Weights of a small GPT-style language model, trained from scratch on English Wikipedia: vocabulary 1024, a variant of SOAP for these matrices.
Each number is 128 + 32 x the weight over its row's rms, rounded and kept within 0 to 255. Layers, rows and columns count from 0. The size above them is the row's rms in percent of the matrix's.

# layer 5 attention key, 128x128, rms 0.2, rows 36-62, columns 0-127
size [103  95  93 102  99 102 102  99 108 108 107  97  94 104 106 119 106 108  97  92 103 100 105 103 101 103 109]
[[112 153  98 130 126 120 108 132 126 144 180 227  92  90 149 119 102 178 137 105 123 123 128 128 142 100 131 154  99 128  83 153 134 115  97  94 200 134 122  93 165 133 119 135 168  90 148  86 143 129 168 114 161 128 194 120 128 168 101 101 145  86  88 100 105 133 142 197 150 111  86 124 111 117  89 172 121 155 157 146 154 181 143  84 124 189 135 175  72  96 163  73 100 131 114 179 131  73  84 100 117 171 104 149 143 139 147 100 134  65  90 103 112  98 143 121  97 154 125 128 147 109  94 124 209  66  65 119]
 [ 98 151 134 139  78 138 146 136 136 145 148 137  83 136  87  83 101 125 158 184 128 117 123 222  72 125 168 105  90 127 132 128  94  88 147 101  80 115  96 111 107 125 159 104  91  79 169 131 134 185 158  93  92 152 131 134 113 148 134 173 121  99  93 116 150 216 106 131 123 155 111  97 175 173 139  48 101 161  84 151  78 172  82  79 113 142 102  76 120 106 121 105  82 162 148  96  99 139 102 169 118 105 156  88 108 139 146 114 115 195 111 145 114 195 121 118 122 145 144 129 173 112 161 200 118 151 142 126]
 [149 128 140 165  70 116 189  97 168 181  65 105 132 124 107 107  79 161  63 156 103 121 117 127  98 159  79  91 150  69 178  77 148 108  86 111 130 130 116 142 115  75 147 119 178 150 135 164 107 127 149 129 143  87 215 104 100 138 132 112 129  67 158 156 160 154 146 125 157 119 151  92 146 148 149 151 161 110 125  95  96 169 113 152 136 120  91 127 141 169  71 153  43 130 105  80 148 190 145 109 103 105 137 126 126 114 127  73  74  77 120  95 168  90 179 131 139 115 126 132 137 195 121 127  98 100 114 113]
 [168 111  86  90 169  98 161 106 141 141 100 115 160 106 163  80 174 107  85 139 192 187 159 163 114 178 164 142 190 132 157 152 105 173 176 129 140 119 164 151 146 116  75 110 171  44 101 107 143 146 139  88 110 151 146 192 166 125 104 180 108  93 146 141 131 120  68 139 128 120 140 159  71 102  98 152 153  96 115 124  94 157 127 112 116 110 150  93 117 112  91 113  53 175 158 131 173  99  99 123 130 140 138  94 141  67  98 140 161  58 155 146 156 130 169 153 134 126 122 175  57  96 146 145 138 130 136 110]
 [128  68 129  88  78 100 194 132  71  93 111 157 103 102 154 148 199 115  94  98 137 134 150  73  85 160 142 123 123 136 141 146 172 130  97 126 110 119  98 116 146 186 123 122 146 134 147  81 175 175 135 195 197 162  99 116 160 127 117  77 149 139 130  94  79 154 121 184 135 110 151 113 153 136  90 117 115 151 143 131  90 134 124  85  91 100  97 141  49 103 135 157 144 108 141  95 139 128 145 129 104 136 104 219  66 114 165 118 135 133  61 105 192 129  89 160 143 141 127 117 149 167 137 104 156  90 146  65]
 [112 115 120 107 173 140  88  98 152 135 162 107 166 106 125 135  78 122  76  99 122 144 171 126 146  70 127  87 148 166 105 106 129  91 189 104 111 101 150  92 137 122 102  99 137 112  98  93 123 130 178  98  68 130 127 123 137 160  36  91 131 147 111 137 140 101  84 128 183 165 125 131 145  95 132 164 126  97  77  87  97 175 227  78 108 190 120 154  93 133  99 154 139 162 152  85 108 163 160 173 143  58 115 149 111 179 157 159 129  82 135 129 191 151 135 108 159 121 109 117 116 131 102 163 113  84 179 157]
 [105 133  92 146 199 174 131 179 139 124 148 101  87 119 160 133 154 102 136  68 126 153 103  66 214 136 117 148 121  93 142 107 157 151  96 125 140 137 102 111 152 123  87 162 168  88 145 172  65 140 117 120 159 134 181 122 136 159 134 137 201 178 144  92  80  90 144 169 111 147  94  91 116  85  78 151 133 152  81 127  95 135 143 116 116 155 145  97 134 120 168 170 119 126 117 183 153 109 151 130 142 163 103 127 117 139 123  77 162 138 171 104 109 141 212  82  83  81 104 168  80 171  94 157  82 132 167 161]
 [157 117 108 133 128 168 114  74 142 145 164 140 133 136 151 169 198 145 103  67 128  59 124 134 119 132 109 136 112 115  75 134 122 164 190 155 195 161 118 178 113 111  95 117  60 123 147 206 147 138 167 177 171 119 108 101 157 153 143 170 109 166 103 189 174  99  87 121 119 104 181  83 177 113 144 119 154 133 124 145 121 165 148 139 137 135 164 144 102 108 136  53  90 104 104 180 128 146  76  81 150 130 112 117  98 140 121  91 112  75 123 143 118 110 145 152 108  71 127  86 135 142 157 163 210 126 131  98]
 [ 95 158 104  99 110 120 106 145 166 133 149 158 129 151 157 140  93 127 189 134  72  66 102 103  54 169 152 133 146 106 132 119  53 134 153 165 127 121 140 154 166 201 142 127 178 130  98 131  96 108  66 152 122 172 173 115  95 163 136 135  93 160 181 111 130 116 106  75 170 105 102 136 163 122  93 133 115 134 125 169 120  64 139 161 130 132  78 104 105  88 137 157 148 115 163 134 181 166 101 102  80 142  96 164 152 130 162 139 136 134 174 151 136 144  97  98 117 181 201 124 115  64 114  79 178  63 142 115]
 [149 173 125  63  44 115 187 175 158 113 197 160 116 169 183 133 102 106 133 120 100 180 132 107 140 145 165 153  79 118 106 172  99 136  92 154 116 145 120 131 154  99 132 117 114 115  70 162 168 142 101 178 100 141 109 100 105 180 143 128 175  65  41 131 149 108 118 124 156 145  61 186  97 130 165 205 137 174 147 119 130 138 135 132 107  85 140 107 110 169 158  96 126 104 132 120 188 108 107 128 126 145  93 181 124 121 180 103 117 151 129 145 158  78 111 118 111  88 127 133 174 119 181 119 124 125 123 150]
 [ 95 162 140  97 181 127 152 151 188  75 125  91 161 138 112 137 167  94 130  84 131 120 150  94 121 146 120 143 111 116 139 152 149 154 182 144  82 132 117 146 135 138 102 173 141 161 147 139 163 127 109 112 136 136 154 157 143 141 118  90 166 104 162 127 161 143 154 128 145 116 100 155 142 156  89 126 120 131 181 129  62  42 139 123  76 172  62 167  78 172 148  55 135 116 102 146 139 169 119 152 166 171 179 133 169 126 161  83 166 205 113 109 150 106 141 138 121 151 111 123  87  86 122 239 165  78 135 144]
 [128 116 137 103 185 129 134 112 136  94 108 125 138 146 154  97 143 104 125 116 167 125  96 137 107 117 160 103  67 155  65 135  48 153 136 118 169 155 128  64 127 109 152 143 137 106 153 148 116 128 169 146 104 107 122 191 187 184 142 144  79 126 111 146 112  67 199 135 103  29 146 149 123 140 110  43 145 166 161 120 115 119 135 136 158 101 128 145  63 182 151 115 123 143 102 118  78  95 128 126  38 153 156 169  93 122 143  72 141  67 138 128 122 147 118 156 149 133  96 148 145 155 101 124 154 171 101 167]
 [119  99  85  84 135  89 103 144  81 123 163 196 146 118 112 106 152 113 184  66 149 144 173 145 129 163  89 176 122 127 119 159 152 125 132 139  63 155 163 167 104 170 151 120 128 114 172 134 130 124 101 153 115 124 151 161  88 105 187  77 116  46  84  88 130 137 128 129 151 106 117 129 116 149 126 127  71 144 177 112 203 167 146 115 120 134 158 111  96 140 129 122 130 136 175 172 114 175 102 151  91  49 188 196 154 157 120 168 103 117 181 169 131 123 186 150 161 115 166 101 112 107 166 117 166 149 144 102]
 [135 110 162 124 114 173 138 130 179 176 135 130 156 132 114 143 190 109  85 107 213 134 138 127 130 118 148 167 151 166 188 130 146 167 120 102 166 115 145 160 196 138 109 170 161 103 152 187 162 120 138  99  80 162 110  94 122 150 152 148  63 180 125 123 100 107 130 127 175 152  71 101 153  95 107  94 172 124 192 151 120 130 165 114 121 105 110  92 135 135 125  71 145 106  81 161 171 164 103  73 129 141 136 163  40 162 173 148 154 163 133 151  73 204  92 152 134 137 147 128 130 107 119 111  96 161 101 123]
 [126 107 164 117  56 100  84 151 165 148 103 108 141 120 120 126 110 206  57 134  89 139 177 149  96 154 113 118 101 148 141 136 137 120 115  92 130 197  92 208 130  94 108 107 140  84 110  68 146 112 158 130  50 113 135 164  82 156 121 105 178 148 137 164 163 117  97 114 172  56 101 117 125 116 138 141 106 151 142  90 178  99 148 146 161 110 144  92  91 140 116 132 173  83 154 140 186 111 150 148 153 130 146  94 170 179 163 110  68 129 170 142 112 139 117 130 166  98 109 140 172 150 185 101  76 159 134  99]
 [137 137 109 106 118 119 112 118 142 124 124 106 180 132 102 135 115 126 150 135 102 136 113 120 154 142  96  71 146 130 160  88 128 115 154 130  86 106  61 145 133 142 149 137 107 167  98 168 157 248 162  69 140  89 193 126 111 110 117 141 120 131 153  59  83 154 118 210 105 145 125 112 128 113 176 165 141 165 206 131 169  92  91 120 158 157 179 155 144 135 199 165 129  76  85 133 102 160 119 136 173 120  82  86 116 131 107 105  98 150 101 160 111 137 148 141 171 142 120  57  73 125 163 119 166 106 139 153]
 [151 147 154 121  88 115 162 129 111  97 112  56 137 141  78 143 117 201  70 148 167  66 156  67 128 151 132  90  56  91 125 174  79 131 145 122  78 134 122 111 128 134  94 109 186 163 152 115 105 100 135 128 128 150  76 132  79 120 141 101  30 113 174  93 140 130 137 155 139 163 107  82 139 135  97 168 130 124 107 130 104  97 108 172 115  79 114 112 102 144  89 106 103 187 135 146 153 133 188 115 157 105 110 192 117 182  76 181 112 153 116  88 141 124 100 135 122  95  71 131 101 164  97 148 154 125 109 128]
 [123 107 130 108 109 150 109 141 100 139 151 109  74 115 130 189 119 110 142 112 175 175  98 117  43  94 120 112 149  99 133 109 168  68 132 150 116  93 102 204 120 145  94 124 184  57  84 106  97 168 146  69 169 124 114 121 121  99  92 144  94 122  92 114 139  60 162 135  73 167 182 118 129 130 142 125 127 139 132  93 149 133 141 152 133 123  93 102 208  92 143  91 176 138 104  89  87  84 191 125 101 166 129 114 154 147 164 132 116 137 144 101 149  95 165 112 154 101  78  99 152 212 140 105 126  85 150 107]
 [132  79 121 190 143 135 203 114 137 149 137 162 148 114 137 141  98  78  85 103 153  91 143  75  80 163 125 120 200 100  52 146  93 100  96 111 110 155 171  79 124 154  72 138  97  97 158 104 129 107 153 134 155 130 174  78 131 140 120 119 150  83 176 164 124 114 117 124 153  96  99 178 142 113 129  82 107 133 106 131 187 157 117  75 165 165  69  97 158 150 110 173  35 124 129 113 148 155 127 120  76 190 108 111 149 117  80 131 143 140 165 138 122 147  87 135 174 145 111 126  71 102 158 136 140 149  98 134]
 [ 71 109 141 140 106 147 205 115 104 121 148 118 165 127 143  59 104  64 108 137  94 130  86 195 107 118 109 100 105 135 106 123 104 136 135 147 187 139 144  97 182 184  92 102 118 156  97 113 155  96  76 144 146 106 110  91  51 154 119 190 140 104 143 144 167  89 130 121 159 135 118 126 135 175 121 108  81  89  46 148 114  69 144 139 114  94 168 126 148 121 137  88 137 117 151 135  84 169 101 177 153  86 146  77 136  88  99 111 115 131 120 129 107 123 162 184 115 174 125 195 181 160  92 133 144 158 153  93]
 [104 111 151  57 120 172 118 163 128  79 158  77 122  44 125 119 127 130 126 141 164 138 154 118 118 181 145 100 145 115  73  77 143 126  74 116 195 151  92  80  64 124 123 118 183 125 157 140 164 172 101 109  70  91 134 161 160  99  83 129 151 119 188 108 181 118 133  97 107 135 124 134 125 143 132  99 192 111 113 118 137  80 175 167 178 162 112  86 110 114  68 110 169  97 138 108 155  78 147 107 121 161 194 133 149 107  69 146 171 129  91 120 133 134 165  90  76 126 147 115 141 151  93 131 154 106 123 152]
 [151 131  58 142 173 168 120  72 135 114 138 190 153 137 140 152  65 124 114 137 141 103 120 146 166 138 134 139 151 110 117 137 140 117 108 218 148 167 133 116 102 114 105 164 132 113  87  91 161 131 100 126  66 189 140 186  90  91 173 148 131  62 174  98 103 159 140 164 137 133  97 104 172 114 138 117 139 136 147 155 167 187 145 134 130 120  78 121 105 144 132 141 125 185 128 126  84 137  80 170 185 136 180 128  79 152 150  51 119 166 133 117 152 154  99 145 139 160  46 106 141 166 110 156 159  78 114  88]
 [123 108  99 137  91 156  89 149  65  76  83 161 156 132 151  74 170  87  91  58 174  97 132 186 104  70 140 114 117 141 135 119 109 116 120 207 130 153 123 126 139 147 103  64 149 111 155 142 111 106 158 122 163 103 192  78 136  90 136 126  98  98 102 117 157  96 127 125 164 133 171  67  82 133  51 160 149  85 121 101 127 212 121 130 188 148  87 122 139 135 135  88 124  91 131 127 146  99 131 128 154 170 134 153 119 144 145 127 166 132  99 129 118 121 144  82 129 126 127 110 120 184  54 128  99  58 111 107]
 [113  96  80 151 154 119 129 145 100 153  99 111 144 137  79  98 161  85 131  86 142 164  87  81 120 188  74  74 155 117 154 167  87  97  87  95 201  80 123 151 103 200 198 141 121 125 105 136 123 127  94 180 108 148 158 142 135 112 131 139 111 132 191 131 190 151  91 121 102  97 103 134  74 121  93 118 110 225 152 163 118  99 109  95 101 127  62 154 137  43 166 108 155 105 120 125 147 141 136 150 123 102 108 151 129 172  91 131 168 107 148  87 163 136  99  85 131 142 114 152 103 148 155 147  87 127 126 130]
 [125  75 151 124 119  85 114 121 114 132  84 113 127 141  83 159 151 135 103 105 143  91 104 106 162 108 126  50 128 135  97  98 146 144 129 190 119 127  79 116  46 106 134 129 172 156 106  99 114 172 150 120 102  67  56 124 101 139 147 131 132 126 158  82 176 116 153 162 143  93 135 179 125 163 106 157 146  75 187 145 170 153  95  66 165 111 196  83 132 100 166 128 116 191 121  98 175 110  81 112 127 122 148  75 126 149 121 115 105 142 156 107 133 157  94 100  66 121  93  74 155 105  88  79  80 132 111  91]
 [106 156 140 133 195 228  53 119 118 135 178 107 141  29 133  79 141  93 126 162  91  88 146 138  72 119 172 173  92 134 166 127 101 131 142 131 144  66 122  88  87 121 118 159 116  95 147 175  94 145 127 144  89 122 123  82 164 138 197 144  89  93 124 135 128 158  83 118 136 102 166 169  89 124 117 124  81 103 176 112 117 111 121 103 117  62 106 188 159 135 131 133  85 124 131 108  82  91  90 119 125  99 130 130 132  93 137 117 157 134  87  95 161 152 183  87 175 136 123 119 135 111 130 120 119  82 104 105]
 [135 103  98 148 100 134 155 108 108 101 190  76 161 169 170 113 153 145  87  88  81 141  89  99 217  94 118 140 170 133 131 201 119 142 103 174  69  89 125 159 136 155 128 105 156 113  66 114  92 112 176 133 141 184 110 115 136 101  63 120 147 120  72 139 101 159 120 111  54 109 126 202 124  84  61 112 146 143 129  68 140 138 142 116 182 130 145 110 138 152 190 124 113 142 127 133 120  81 144 158 157 109 114 146 167 160 187 149 126 100 114 120 120 123 124 146 155 189 161 134 114 100 133 166  98 138 115 172]]
# layer 5 attention query, 128x128, rms 0.207, rows 37-63, columns 0-127
size [ 95  99  99  97  99 105  96 106 108 110 103  95 103 107 117 105 110 103  98 101 104 105 103 108 104 108 102]
[[ 77 102  96  90 143 171 134 129  68 160 201 140 164 139 131  81 148  91 120 107 110 169 146  93 132 134  95 122  74 116 158 117 115 148 146 158 161 180 216 151 169 182 126 126 119  99  63 149  97 110 117 110  81 127 102 190  31 107 104 131 103  48 125 169 134 204 117  84 130 114 112 129 128 132 136 149  81 120 135 115 138 136  90 151 102 103 118 105 117 175 155 150 165 162 170 151 125 150  94 130 137 174 177 109 154 153 132 145 138 136 101 164 132  74 129 129  87 149  95 185 141  96 150 118 143 123  98 149]
 [153 114 149 136 139 158 166 166 127 116  86 169 114 107 146 134 127 147 148 148 103 152 158 140 149 106  98 138  79 129  94 107 111 152 120 114  77 127 108 186 160 104 110 148  92 139 124 140 110  94 113 108 145 121 120  84  98  99  75  92 193 157 170 135 178 142 115 151 203 100 163 202 133 142 143 180 124  50 191 116 160  58 136 183 131  71 176 114 180 151 153 113 109  86 142 132 125 113 135 171 151 122 132 180 155  98  69 101 144 164 111 104  71 118  81  61 135 100 158 116 103 103 136 132 103  78 156  87]
 [108  81 160 129 132  93 115  96 190 123 121 167 156 157 131 157 164 115 133 117 129 106 148 186 117 174  83 100 141  76 199 140 119 127 101 116 104 204 162 128 146 138 120  73 113  94 135 124  82 127 131 131  66 150 128 112  86  89  35 119 108 118 122 107 145 149 158 163 141 162 156 148 151 141  72  80 151  94 158 143 134 179  90 103 120 140 143 117  87 189 154  77  92 155 176  96 133 165 159 110 133 123 148 124  99  69 119 103 170  65 155 141  99 154 210 124 148 127 181 112 136 142 137  67 137 106 119 140]
 [ 93 162 146 120 103 139 126 190 151 138 104  91 120  82 189 204 143 165 123 127 160  99 152  87 114  94 107 144 116  96 132 142 141 154 135 142 150 127 101 165 143 146 149 137  83  70 148 108 149 101 128 112 148 109 125 124 130 197  79 156 146 176 107 166 105  85 130 170 152 122 133  95 107 119 140 120 107 112 169  21 188  76 116  91  61 197 130 162 205 102 174  89 100 151 126  73 114 128 150 129 101  93 115 157 125 109 162 158 130 130 135 137 171 153 122 124 150 155 135 142 104  78  93 102  83 100 137 185]
 [129 148  95 136 159 138  96 157 145  87 150  89  73 158 141 127 163 138  62 118  77 136 152 211 157 100  73 104 116  95 173 140  92 117 114 101 110 169  74 115 101 142 129 115 130 151 110 151 174 102  96 130 201 135 178  85  97  88 120 175 111 100  87 133 143 135 131 129 112 168  22 141 141 152 130 154  62 143  98 132 110 111  81 147 153 150 104  95 144 172  86 129 139 139 126 117 132  91 151 174 177 114  82 127 147 140 134 110 178  62 120 129 144  81 126 113 165 101 131 127 138 161 124 167  73 130 197 146]
 [121 110 179 160 202 148  97  69 137 120  85 138 102 144 171 136 141 113 120 101 138 143 151 122 186 150 139  85 156 112  74 127 124 125 165 119 132 185 118  79 175  80 180 110  59 115 130  97  89 105 102 105  93 135 185 163 154  95 141 109 102 143 148 162  91  82 113 237 123 101  72  73 110 166 140 128 154 173 143 178 114 178 145 161 194 195 108 149 125 124 138 155 143 147 111 146 149 127 147 137 102  98  92 170 129 126  93 148 106 149 130 147 143 160 144 127 118  95  89 163 124 143 143 146 178 112 171  99]
 [134 120 118 137  94 146 166  91 151 142 103 175 110 143  98 155 136 123  76 104 167  85 140 128 121 102 102 151 142 145 161 103 111 135 148 176 163 134 145 184  67  70  68 147 149 136 127  84 121 127 118 109 127 119 143 107 121 177 110 101 190 186 162  70  70 136 159 125 127 120 124  80  99 139 108 146 153  87 161 171 135  92 129 119  61 122  89 118 117  92  93 125 165 140 131 194 137 163  99 102 181 128  95 114  88 151  94 127 125  61 151 118 171 127 100 120 123 128 155 113 129 159  89 245 137 197  97  93]
 [119 139 218 149 157 159  83 175 176 117 131 122 109 116 132 118 111  95 115 124 153 129 131 165  99 169 183 115 157 168 168 155 127 118 134  55 105  67 158 137 163 117  96 149 182 161 173 152  99 178  62 139 150 133 144 171 141 150 164 110  96  77  70 137 141 166 151 138 203  48 110 114 113 109 121 141  74 110  98 132 149  80 138 144 115 134 109 134 124  83 125 162  66 183 153 146 138  88 106  68 114 122 170  86 130  70 137 115 108 104 166 100 173 113  82 128 129 117 143 121 100 110 136 133 102  90 111 108]
 [ 89 192 168 121 100 201 119  82 141 140 154 157  88 110 173 134 135 167 168 105 136 152 121 149 182  80 135 178 158 112 161  50 155 146 127 172 103 140 111 161 137 116 147 134 103 142 123 141 160  41 159  77  77 144 119 174 155 179 163 135 100 111  56  98 122 128 152 156 139 116  99 131 104 124  77 164 128 114 123  90 143 101 182 144 167 132 156 157 156 134 156 134  72 120 151  71  98 153  66  75 132 133 156 156  88 152 119 202 124 119 159 177 142 102  97 163 122  79 111 154 148 149 133 126 124 139 111 138]
 [177 170 111 101 158 114 160 133  79 120 143 186  85 110 120  64 108 156 140 147 149  95 103 110 144 165 135 124 126  72 127 137 162 112 163 174  76 129 113 107 177 114 126 101 138 123 153 150 115  91 107 175 163 165 155 110 116 145 114 113 154  61  52 140 123 100 146 143 130 129 102  63 123 203  75  74 102  88 168 126 153 165 134 115 142 170  95 137 130 104 138 151  84 121 109 172 158 119  76 106 134  66 107  86 166 146 116  94 179  91 156  67 130 141  99 154  71 142 118 121 101 118 135  69 198 153 108 146]
 [120 117 101 172  91 133 169 115 156 102 123 119 149 122 154  75 126 116  92 138 126 130 131  78 146 126 152 123 120  70 155  91 118 172 139  81 121 151 127 182 146 114 138 120 151 131 107 131 136 109 122 204 128  80  81 122 124 126 191 124 128 135 118 152  97 129 174 138 125 159 137  93 205 145  56 106 108 115 130 135 141  85  70  76 142  63 167 172 119  45 173 105 125 130 130 149 161 154 131 161 106 121 181 157 204 166 104  70 176 127 122 139 174 175 164 120  94 185  94 116 182 158  96 130  71 135 130 127]
 [135 151  90  83 142 155  95 135 145 133 143 135 154 118 137 158 145 120 123 132 130  93 108 117  83  65 184 134 107 133 156 193 133  60 129  81 148 121 170 125  55 118 197 121 139 126 116 142 136 112 155  97 137 164 113 164 125 179  92 130 139  99 105  87 141 116 173 119 116 134 149 106 131 148 100 116  82 146 146 169 160  73 129 131 112 135 215 100  97 156 119  49  81 144 105 120  93  90  97  83 158  94  81  90 157 127 187 118 175 149 178 104  56 171 111 164  95 119 106 130 154  90  70 153 101  83 144 132]
 [144 125 155 163 116 125 124 160 120  95  82 131  86 151 156 149 113 160 115 131 163  72 166  79 120 184 181 134 146 158 162  73  92 133  91 145 160 148  83 140 129 130 170  89 113 126 127 179  54  73 118 144 123 109  96 111  91  93 168 207 149 100 100 160  88 139  76 106 149 122 137  94  92 114 104 113 111 189 101 132 105 198 128 154  77  95 111 127  90 119 175 144 173 110 177 149 153 116 149  22 124 154 122 127  98 133 162 121 144  72 164 139  88 155  94 139 163  91 121 136 151 131 124  91 152 139 128 165]
 [ 67 132  84  77  94 142 127  89 134  84  96 160  96 132 159 120 135 153 110 193 154 195 183 159 158 125 103 119 154 157 129  87 112 108 134 199 104 151  97 127 140 104 118 145 194 151 115 121  82 115 142 115 140 126 160  91 144 137 121 124 169 127 128 109 184 116 113 112 128 112  89 154 104  71 102 108 172 190 198  90 168 113 158 143 205 123 183  66 130  75 132 143 171 160 135 128 132  96  75 146 126  96 126  94 110 154 170  93 173 111 101 159 112 154 117 151  94  93 144 109 128 137  79 118 100  98  59 137]
 [139  97 134 145  82 178 166 108 118 137 152 129  95  92 132 177 120 119 116  87  47 159 129  97 114 137 131 150 154 119  80 116 143  90  93 126 160  19 142 112 172 138 110 144 130 117 119  86 161 120 168 108 126 131 126 114  90 134 120 107 197 141 180 109 143 124 173 158  72 154 126 119 170 130 138  96 119 127  84 135 118 179 192 134 124 155 146 180 142 116 119 145 104  83 158 133 139  80 127  90  92  98 100 105 164 199 129  88  96  89 152  75 115 155  79  82  88  96 125 137 111 113 158  86 167  68 121  64]
 [147 130 168  68  74 121 113 164 131 108  99 117 144 156 105 130 198 191  91 120 159 113 102 155 135 132  90 154 148 174 131 107 141 137 110 152  86 146 171 143  92 145 154 169  87 127 197 187 162 106  90 149 141 142  86 111 154 110 136 142 127 145 174 142 153  99 131 156 105 146 137  38  85 171 129 135 107 176 143 129 141  94 170 176 147 148  74 137 113  54 133  98 152 111 140 165  74 188 105 159 138  74 149  71 128 102 118 151 126 140 168 145 154  82 123 117 192 128 148 103 120  65 156 102 163 117 142 171]
 [116  54 129 116 126 166 105 132 104 130 103  80 142 119 120 134 101 154 193  94 106 142 143 138  97 137 106 145 156 172 168  80 164 126 159 150  94 106  93 145 124 165 148 106  60 120 128 152 108 199 129 136 183 149 173 160 137 128 126 166 117 114 111 167  86 115 120 149  54 154 106 152 147 116 124  81 175 117 155  59 157 126 198 132 145 145 150 160 102 126 128 130 152 163 111 103 147 125 128 177 152  81 102 142 120  72 148  63  71 150  63 107 149  72  53  70  89 120 106 157 123 126 113 170 102 135 142  87]
 [114 156 158 119 169 130 153  93 152 145  97 128 212  92 156 115 141 149 113 175 106 156 100 118 132  98  61 116  82  89 172 158 175 114 145 114  91 124  94 144 169  86 171 157 142  92 135 185  82 128 156 124 126 107 123 105  77 166 121 165 102 117 106 116 102 181 116 156 169 160 143 199 124  61 108 119 154 149 109 183  66 104  87  97 135 105  75 161 184 105  96 100 107 135 136 128 101 137  93 109 165 107 163 204 163 124 109 106 118 107 129 143 153 171 142  88 170 147 129  88 153  87 133 129 184 120 158  88]
 [ 89 124 101 161  86  89 136 108 119  81 121 119 161  82  97 169  95 119 152 150  88 127  78 109 143 169  99 130  72 106  83 151 132 137 122 181 152 170 117 111 139 116 124 172 125 214 134 135  42  75 104  90 174 127 146 162 100 138 122 118 121  47  52  95 159 135 146 119 116 103 163 150 170 128 124 128  96  62 116 120 128 127  67  80 175 141 157 103 108 120 119 132 165  78 167 135 149 151  97 172 159 141 129 118  53 121 138 173 120  93 116 131 159 139 112  99 148 133  95 129 174 135 178 123 130 155  70 152]
 [132 153 160  95 154  98 170  90 123 171 108  84 102  88 133 107 107 113 175 182 105 102 132 133  90 134  84  81 109 117  68 146 152 154 119 178 125 166 123 102 103 157 137  99 115  85  96 169 189 145 120 132 102  64 134 110 123 119 140 170  77 138 110 147 117 131 191 162 128 117 181  99  89 114  77 134 136 122 190 160 117  57 170 141 143  89  92 197 127 111 125 104 154 136 100 149 196 133 182 141 135 148 151  10 136  99 106  80 117 115 123 118 140 154 119 126 117 136  97 176 152 156 160 137 136 106 140 167]
 [197 170 111 113 155 151 104 135 204 115 155  82 147 109 135 104 125 153 121 155 147 177  98  84 135 110 185 139 156 126 141 127 160 152 169 120  88 135 142 138 119  91 104 167 103 108  94 191 136 103  96 119 121 125 152 136  78 137 131 152 196 131 171  90 165 116 125 148 116 127 122  63 125 153 141  63 187  48 163  99 113 175 103 151 146 153 138 123 122 171 148 111  81 159 110 141 106 137 135  80 144 142 131  43 156 201 143  82 136 163 102 138 137 111 139 117 193 106 132  97 189 146 177 125 139 116 110 179]
 [153 161 200 112 160 146 132 130 168 131 104  90 123 123 124 179  85 157  85 126 152  74 138 141 148 126  76 132 122 118 114 162 134 124 216 126 129 100  89 175 152 105 131  96 123 102 125 169 122 107 103 133 113 144 106 117  92 164  96 164 125 151  80 163 117 101 198  76  81 128 112 105 138 154 162 105 162 106 140 156 188 168 147 123 209  59 211 115 124  50 146 139 124 162  93 112 146 141 163 163 181 122  95 143 153  72 199 167 106 113 157 131 124 138 105 101 114 114 117 180 141 144 130 134 124 165 152 129]
 [130  98 125 138 170 132  91 164 158 152  96  99 117 121  76  93 165 184 135 120 138 153 129 172  75 179 102  81 109 122 103 122 173  84 120  82 162 109 151 138 148 162 163 194 100 142  96 148 113 109 100 107 137 127 104 111 101 156 140  58 144 132  91 128 110 168  61 137  70  93 126 102 119 103  69 177 164 138 100 116 135 114 125  76 109 163 126 138 115 154 195 147 108 157 104 160 176 125 148 154 114 115 114 138 132 146 154 174 131  96 146 133 165 184 171  46  54 116 110 134 124  81 109 119  81  83  99 189]
 [129 151 141 193  72  90 125 175 145 126  86 142  90 168  70 160  66 149 115 167 121 134 139  98 118 150 113 116 131 151 155  97 167 161 160 122 206  84 110 169 156  90  73 176 195  77 123 140 172 199 134 158 131 138 127 175  87  64 144 139 122 125 137  61 159  60 101 155  86 130  80 150 108 109 115 138  93 167 171 106 160  77 141 125 141 150 163 145 121 131 114  96 107 120  85  87 124 138 129 119 140 120 112 120 147 151 149 115  97 158 144 205 118 130 152 171 124 129 119 140 135  86 187 148 160 151 125 147]
 [149 113 202 146 177 135 132 103 145 135 167 184  94 156 162  87  97  67 142 127  84 122 145 153  73 152 110 107 122 110 109 105 221 110 145 121 145 119 149 137 133 141 175 150 141 124 178 111 137 110 129 152  95 151 121 130 122 130 163 161 101 150 156 151 124 151 132  86 121  92 172 126 171 167 157 106 131 116  81 103 120 158  68  94 107  98 103 170 113 152  72 134 117 141 103  97 105 174 136 170 195 226 102 161  85 127 105 117 152 111  69 104 124 164  85 192 116 139 112 122 152 179 108 107 105  50 130 123]
 [147 150 124 136 174  94  97 140 150 135 160 159 148 154 148 137  86 132 105  88 149 181  75 179 147  81  91  87 164 152 118 120  69 162 104 100 109 115 119 132 149  65  82 131 102 141  76 116 115 111 197 117 110 122  79 137 187 129 156 158  90 100 140  91 140  99 132 114  89 164  95 106 146 129  87 114  96 181 136 137 155 181 170 121  94 178 123 136 154 153 129 127 138  53 137 125 118 143  98 161 143  81 173 200 131 148 164 153 140 122 139 114 129  77  84  91 113 113 135 220 127 129 131 126 151 181 122 210]
 [140 130 163 173 122 160 168 133 126 104 140 109 125 104 154 105 115 120 143 138  81  77 112 100 113 100  66 142  93 180 125  86 122 154  67 126 146  76 127  98 122 125 206 148 197 119 110 147  81 104 129 101  95 137 163 130 193 162 158 102 132 139 105 125 103 218 116 112 154 100 127  83 109  66 105  75 119 150 120 104 171 102 153 138 110 170 109 148  98 208 102 124  92 109  91 181 150 143 143 177  85 119 173 152 130 118  84 124  95 167 154  54 120 159 107 132 173 125 133 149 102 136 155 150  85 116 106 176]]